config.yaml
num_hidden_layers: 13
hidden_size: 384
num_attention_heads: 3
num_key_value_heads: 3
head_dim: 128
intermediate_size: 1536
vocab_size: 3162
hidden_act: "quick_gelu"
norm: "rmsnorm"
norm_place: "pre"
norm_eps: 1e-06
positions: "learned+rope"
rope_theta: 500000.0
rope_fraction: 1.0
qk_norm: false
attn_scale: 0.0884
bias: "none"
tie_word_embeddings: false
parallel_block: false
init: "normal"
init_std_qkv: 0.037
init_std_o: 0.0
init_std_up: 0.037
init_std_down: 0.0
optimizer: "muon_variant"
learning_rate: 0.00797
lr_mult_o: 2.0
beta1: 0.93
lr_head: 0.00836
max_grad_norm: 1.0
warmup_steps: 200
schedule: "cos"
final_lr_fraction: 0.1
batch_tokens: 65536
max_seq_len: 1024
doc_mask: true
z_loss: 0.0001
train_tokens: 635700000
max_steps: 9701
dataset: "wikipedia_en"
Each number is 50 + 12 x the weight over the matrix's rms, rounded and kept within 0 to 99. Layers, rows and columns count from 0.

# k: layer 4 attention key, 384x384, rms 0.0954, rows 278-290, columns 256-383
# q: layer 4 attention query, 384x384, rms 0.0939, rows 279-290, columns 256-383
k278:52 45 31 51 48 58 45 59 51 56 61 36 44 60 67 55 46 40 56 50 41 65 53 75 63 82 62 56 53 53 49 40 53 51 57 48 43 55 58 54 57 48 39 45 72 49 55 48 57 48 51 72 56 64 52 52 53 41 51 57 59 60 51 45 42 55 56 53 38 57 29 33 53 58 36 41 44 56 51 71 37 44 49 68 59 61 49 43 39 53 56 60 56 52 37 53 52 51 41 52 46 60 53 36 59 57 42 63 38 52 32 44 57 38 60 51 46 63 44 68 67 53 36 52 61 64 36 40
q279:31 60 34 63 40 45 42 47 36 48 43 66 56 71 42 37 37 54 57 52 44 44 32 68 29 61 53 74 46 43 52 61 44 47 49 57 52 76 56 50 48 28 43 56 58 50 55 56 52 49 48 62 40 44 51 67 66 69 42 60 54 57 48 30 61 56 50 39 52 35 49 62 50 33 35 62 53 37 59 63 45 41 51 45 53 51 39 29 39 64 39 45 46 41 54 63 50 51 35 48 54 54 42 44 49 47 26 38 50 53 39 58 62 48 43 47 38 46 58 39 44 58 50 35 50 33 32 57
k279:54 46 38 61 43 55 54 40 44 42 60 42 52 51 47 51 56 55 60 31 51 40 58 37 50 72 62 35 55 54 43 50 58 50 51 49 64 55 51 43 41 59 64 40 41 63 45 41 61 46 77 53 49 33 73 52 50 57 53 57 56 53 45 53 38 30 59 59 56 62 59 39 48 53 54 61 39 75 57 54 74 39 52 49 27 58 62 51 57 43 52 38 51 46 42 37 37 42 54 58 41 54 54 50 48 34 51 45 29 37 69 45 31 66 44 51 34 51 32 37 52 44 54 59 50 64 70 48
q280:51 48 62 50 39 49 43 63 52 43 67 53 54 73 38 60 65 39 30 44 38 47 62 53 30 41 46 73 40 58 62 55 46 63 44 48 54 62 37 47 52 43 59 49 51 46 56 41 37 71 58 63 25 41 46 51 66 47 64 31 41 59 38 49 50 50 40 44 38 56 72 46 28 48 42 71 44 76 41 51 57 36 50 54 69 50 44 55 48 49 30 38 39 38 39 49 48 45 31 52 40 70 22 51 35 50 42 45 62 53 35 38 63 54 55 59 39 55 43 52 40 53 59 48 39 50 44 46
k280:63 52 64 52 34 45 45 45 49 61 53 51 54 35 59 46 61 51 64 61 40 25 32 77 33 65 65 36 71 51 53 59 56 44 69 51 39 58 47 52 53 70 56 63 53 44 49 54 41 50 35 53 39 54 62 32 39 58 44 58 48 62 57 47 53 37 40 50 49 48 52 45 56 53 81 55 37 28 44 52 20 49 47 41 47 61 57 23 46 34 55 55 51 53 60 65 55 53 66 62 48 62 59 54 47 44 47 63 46 66 74 61 36 45 58 43 54 35 60 53 40 51 46 58 50 44 41 53
q281:40 49 43 60 46 63 41 66 44 54 29 34 52 53 57 55 70 49 57 33 40 54 53 56 52 46 58 47 35 49 47 36 41 26 46 67 56 42 62 35 37 54 55 62 56 30 50 61 46 53 56 38 77 42 51 50 24 48 31 48 49 56 36 75 45 18 53 64 53 59 52 53 62 60 73 51 30 28 40 49 52 48 51 35 50 63 46 48 41 47 64 39 53 60 38 55 71 40 61 36 36 63 53 42 67 50 59 48 54 47 40 64 52 53 50 52 42 40 56 54 40 52 40 51 42 40 55 55
k281:47 51 50 32 59 55 61 66 46 61 63 53 47 52 57 54 40 60 44 66 29 50 38 70 60 60 60 58 58 42 43 52 43 42 59 57 70 56 63 47 31 30 60 46 52 59 61 32 48 40 41 59 34 55 60 68 67 54 62 55 56 42 54 55 60 34 68 58 43 55 44 61 31 49 42 54 53 68 59 40 58 70 50 52 48 60 53 43 62 59 39 41 74 57 54 53 36 54 44 43 48 56 34 44 41 52 43 60 52 51 38 51 36 54 54 39 30 58 44 30 44 27 56 43 50 33 31 13
q282:68 36 58 58 56 40 51 59 55 38 53 41 39 42 23 68 54 29 40 52 53 56 71 61 36 51 59 47 52 48 58 58 39 62 42 42 56 68 60 62 47 49 54 45 41 44 30 50 42 36 35 40 35 49 51 49 50 61 43 40 57 38 66 66 51 59 41 54 55 37 49 55 44 39 39 17 52 58 32 50 57 58 34 45 72 62 46 49 52 48 42 38 60 40 46 51 58 47 60 56 51 46 49 43 54 41 51 28 57 52 47 40 32 57 43 48 41 71 53 36 39 57 32 56 49 48 59 57
k282:31 62 07 30 33 56 59 46 47 62 59 42 58 50 57 26 45 33 50 53 64 33 41 36 43 61 46 46 46 61 50 57 59 53 37 46 44 49 56 47 36 62 61 57 60 54 54 39 58 23 66 49 52 49 56 45 49 51 66 51 43 60 54 46 49 48 59 44 46 45 52 53 55 50 48 64 54 53 34 61 50 38 47 69 53 28 52 51 62 56 52 69 53 40 51 50 46 47 41 56 53 76 58 40 58 56 50 64 73 57 54 52 50 63 51 45 60 31 56 54 55 52 40 41 43 45 52 39
q283:57 36 57 45 43 66 52 55 60 38 35 47 38 50 43 66 49 48 60 40 69 41 29 55 36 36 59 62 53 39 55 53 53 56 48 44 58 65 60 60 50 60 50 40 30 38 50 62 48 51 60 47 40 32 50 59 49 14 39 39 47 51 41 54 49 39 55 39 53 74 74 52 69 59 28 44 61 40 60 51 54 43 57 54 41 42 54 42 35 25 32 53 60 52 44 41 72 28 62 55 54 51 67 56 54 42 50 57 46 47 55 41 66 59 33 39 40 62 52 43 72 65 47 44 63 60 72 39
k283:43 47 74 57 39 55 42 49 56 42 63 44 42 70 52 47 49 53 38 37 52 49 74 27 39 47 62 51 61 41 69 47 42 44 50 53 54 50 53 50 44 49 60 62 55 54 33 36 54 53 39 61 61 55 49 37 48 66 43 54 45 42 28 30 31 54 46 45 69 61 48 50 37 52 46 56 58 56 53 57 42 39 46 41 51 35 65 37 51 42 47 51 52 31 46 44 29 46 55 49 47 29 52 53 40 56 47 53 53 64 35 50 32 85 64 68 37 69 39 45 45 44 56 44 52 41 56 38
q284:43 41 58 58 65 49 48 64 48 46 58 27 48 31 68 56 57 37 51 43 52 54 67 50 47 31 48 53 50 68 58 58 31 51 51 43 53 65 44 51 50 43 69 51 47 55 67 57 57 49 57 52 49 66 69 58 39 34 68 50 46 58 51 69 45 44 42 39 35 69 51 44 59 66 45 49 49 55 42 52 64 41 52 68 56 57 46 59 55 65 66 49 33 50 43 56 46 53 54 38 66 46 37 61 40 53 58 53 42 60 51 60 45 58 42 56 60 39 56 46 59 49 44 57 47 26 56 39
k284:56 54 45 55 52 75 46 54 55 43 65 56 49 42 50 48 48 69 57 59 47 58 45 48 60 54 30 49 49 46 48 50 49 28 53 65 29 67 61 28 72 63 47 38 52 67 46 47 39 48 32 47 43 44 67 49 49 71 50 50 45 46 45 53 70 52 24 56 69 50 51 52 57 60 47 45 59 53 40 50 46 50 30 49 42 29 57 39 49 29 45 45 76 34 63 53 26 61 44 54 31 52 75 34 50 72 46 60 60 47 50 43 44 48 58 61 51 42 52 59 53 43 66 46 63 28 61 30
q285:51 73 46 43 66 39 45 36 38 58 36 61 67 30 54 48 45 55 27 55 49 40 50 55 60 54 49 48 56 50 32 38 41 60 34 51 44 59 68 66 46 51 54 55 52 55 48 48 55 31 43 32 44 59 33 56 53 40 49 44 65 40 33 66 32 48 42 44 63 44 41 70 67 64 40 63 63 43 37 41 57 53 37 61 49 51 40 55 37 35 58 43 50 51 49 70 57 41 54 55 51 45 43 54 52 45 43 49 58 62 51 51 66 48 65 48 43 50 60 74 58 50 35 73 73 44 57 45
k285:85 33 60 58 38 52 69 44 53 50 74 45 54 50 53 66 48 51 51 62 52 45 54 44 63 60 73 42 51 44 41 58 40 43 52 42 64 64 53 56 47 48 47 43 40 49 52 52 61 49 50 55 60 40 45 47 45 55 43 37 47 34 68 49 63 39 43 54 41 46 66 48 30 39 55 58 52 58 56 62 66 49 42 59 38 46 55 69 44 61 55 60 56 48 71 31 53 65 32 50 52 38 35 50 62 45 43 48 40 51 38 64 55 46 35 59 56 37 43 41 57 53 57 43 62 22 36 36
q286:36 61 52 51 40 53 42 30 57 45 46 28 57 51 64 50 68 44 62 52 54 41 38 59 40 50 47 24 40 43 56 54 38 61 46 45 53 54 57 47 53 48 33 45 41 62 59 51 35 63 55 46 43 44 38 50 71 62 70 42 39 41 35 49 74 48 45 48 60 44 56 58 48 48 34 52 42 39 46 74 51 48 59 52 38 56 43 49 56 54 47 35 37 48 44 55 37 62 61 42 62 59 48 49 50 52 46 44 57 50 40 53 69 65 61 43 35 26 67 40 51 57 70 49 46 39 50 33
k286:72 51 60 54 63 40 50 47 58 44 58 49 22 48 47 62 42 37 51 54 46 06 47 45 66 48 41 60 59 56 36 53 33 39 46 53 41 55 35 48 51 47 49 70 37 53 42 34 47 50 44 62 51 50 67 67 51 49 60 43 58 55 47 42 64 44 37 44 40 38 43 50 65 48 55 47 37 81 64 58 52 45 44 76 43 51 59 63 47 36 44 51 41 49 45 44 58 57 47 33 51 43 64 36 53 45 61 50 61 35 28 74 52 39 50 32 58 61 32 44 30 49 47 58 61 72 54 61
q287:66 64 44 35 53 72 45 53 30 43 45 36 58 63 51 53 52 47 46 48 57 50 49 54 36 62 51 71 52 50 47 29 65 49 48 59 49 54 34 48 40 57 62 60 39 41 61 42 76 41 43 56 57 61 46 43 30 53 61 35 47 44 62 40 51 45 57 55 45 23 45 39 58 48 37 27 70 54 72 56 37 64 50 62 58 49 45 40 51 47 59 50 48 64 57 58 46 45 54 32 49 63 40 52 47 34 37 62 44 52 64 46 41 67 52 77 29 43 63 38 50 52 25 51 41 64 46 46
k287:72 40 58 53 71 43 60 62 51 48 49 38 55 41 42 35 44 38 54 41 50 40 44 37 56 38 44 36 48 52 54 49 64 53 50 60 45 60 44 43 27 35 52 39 60 58 32 58 59 48 50 44 52 54 59 60 45 42 47 41 37 66 63 55 38 38 59 24 31 62 38 33 53 60 58 28 52 69 31 54 46 71 30 54 50 53 58 50 42 68 65 52 49 43 40 63 61 48 52 54 51 47 55 44 17 30 47 66 42 48 52 60 52 43 55 49 50 56 56 71 69 26 57 59 44 53 53 63
q288:71 35 64 51 59 67 36 55 70 40 57 55 36 58 53 32 51 67 51 48 52 62 57 39 34 56 54 45 51 49 37 31 38 55 53 53 43 61 41 58 50 53 51 43 52 60 68 54 56 43 53 41 48 43 44 51 43 47 66 47 63 59 40 47 68 72 44 51 44 63 55 64 49 63 45 53 46 66 47 39 49 46 53 57 41 30 33 39 55 39 57 56 52 50 67 64 55 54 46 50 55 44 72 48 33 46 65 52 78 38 66 75 45 34 55 44 28 57 65 43 63 46 61 48 53 36 37 60
k288:44 76 45 62 53 43 35 66 49 64 54 64 62 56 59 63 45 38 65 51 34 57 46 44 55 40 33 29 67 40 33 58 65 47 45 44 55 49 40 52 47 57 47 48 65 40 50 28 50 39 52 57 58 62 39 34 34 51 52 53 34 55 51 55 52 46 45 29 44 38 51 42 51 40 65 61 49 53 37 53 55 72 66 57 51 61 37 58 44 42 67 20 61 52 50 42 46 67 52 38 40 61 54 46 68 23 48 59 30 62 41 47 60 65 33 60 35 29 43 57 47 65 47 44 49 67 59 57
q289:52 51 45 54 42 63 49 54 58 81 29 56 71 60 49 41 51 41 54 45 42 46 45 37 50 42 38 36 50 36 61 46 41 26 46 35 38 54 47 61 53 60 47 36 45 46 37 66 44 44 60 54 31 43 38 51 34 89 48 46 38 61 55 51 22 65 45 46 42 58 63 54 43 59 59 52 64 48 43 51 62 50 40 41 42 50 52 45 58 46 43 63 56 66 60 35 44 54 60 66 42 57 54 33 32 53 36 53 48 54 37 47 57 84 38 51 38 59 50 42 48 62 46 70 58 50 55 48
k289:63 69 51 42 54 43 46 33 46 30 50 48 32 52 50 56 47 53 48 52 61 53 54 58 28 35 69 62 50 45 68 50 33 69 50 59 55 56 37 46 54 44 54 56 62 61 41 48 41 45 68 42 57 40 50 45 59 53 60 29 61 38 51 58 58 64 63 60 56 58 39 57 50 59 43 58 42 43 49 29 44 46 59 42 57 60 37 55 37 37 50 51 38 55 37 44 50 56 47 51 62 63 41 38 49 43 32 65 43 41 61 41 51 39 30 54 76 48 58 50 33 27 74 50 48 70 58 43
q290:28 66 65 58 49 46 68 61 43 56 39 30 55 65 34 58 48 56 38 41 46 53 64 43 42 54 64 58 47 76 46 30 41 59 71 49 65 48 66 55 56 49 59 47 47 72 51 52 59 34 43 36 51 69 61 60 46 56 56 38 59 61 52 49 63 35 52 49 40 45 48 60 48 50 39 55 64 49 43 64 49 49 54 47 53 39 46 48 50 66 46 44 44 55 47 51 34 55 60 61 50 64 48 36 53 60 63 57 58 37 53 49 17 62 27 54 79 43 32 30 49 49 55 53 33 31 52 48
k290:49 46 31 38 60 66 55 49 48 52 61 43 42 54 47 50 54 51 59 48 66 53 53 45 67 62 49 38 53 44 38 56 63 36 48 67 36 56 60 52 43 61 55 61 52 49 42 46 42 49 73 63 62 35 60 48 73 49 70 63 46 40 49 48 43 47 51 63 65 52 71 44 63 44 40 56 47 54 70 31 39 52 59 38 36 61 62 44 57 31 53 41 51 39 13 52 25 35 47 47 54 42 37 41 52 49 39 33 51 63 40 65 60 44 62 53 32 48 44 37 45 23 57 56 87 57 43 57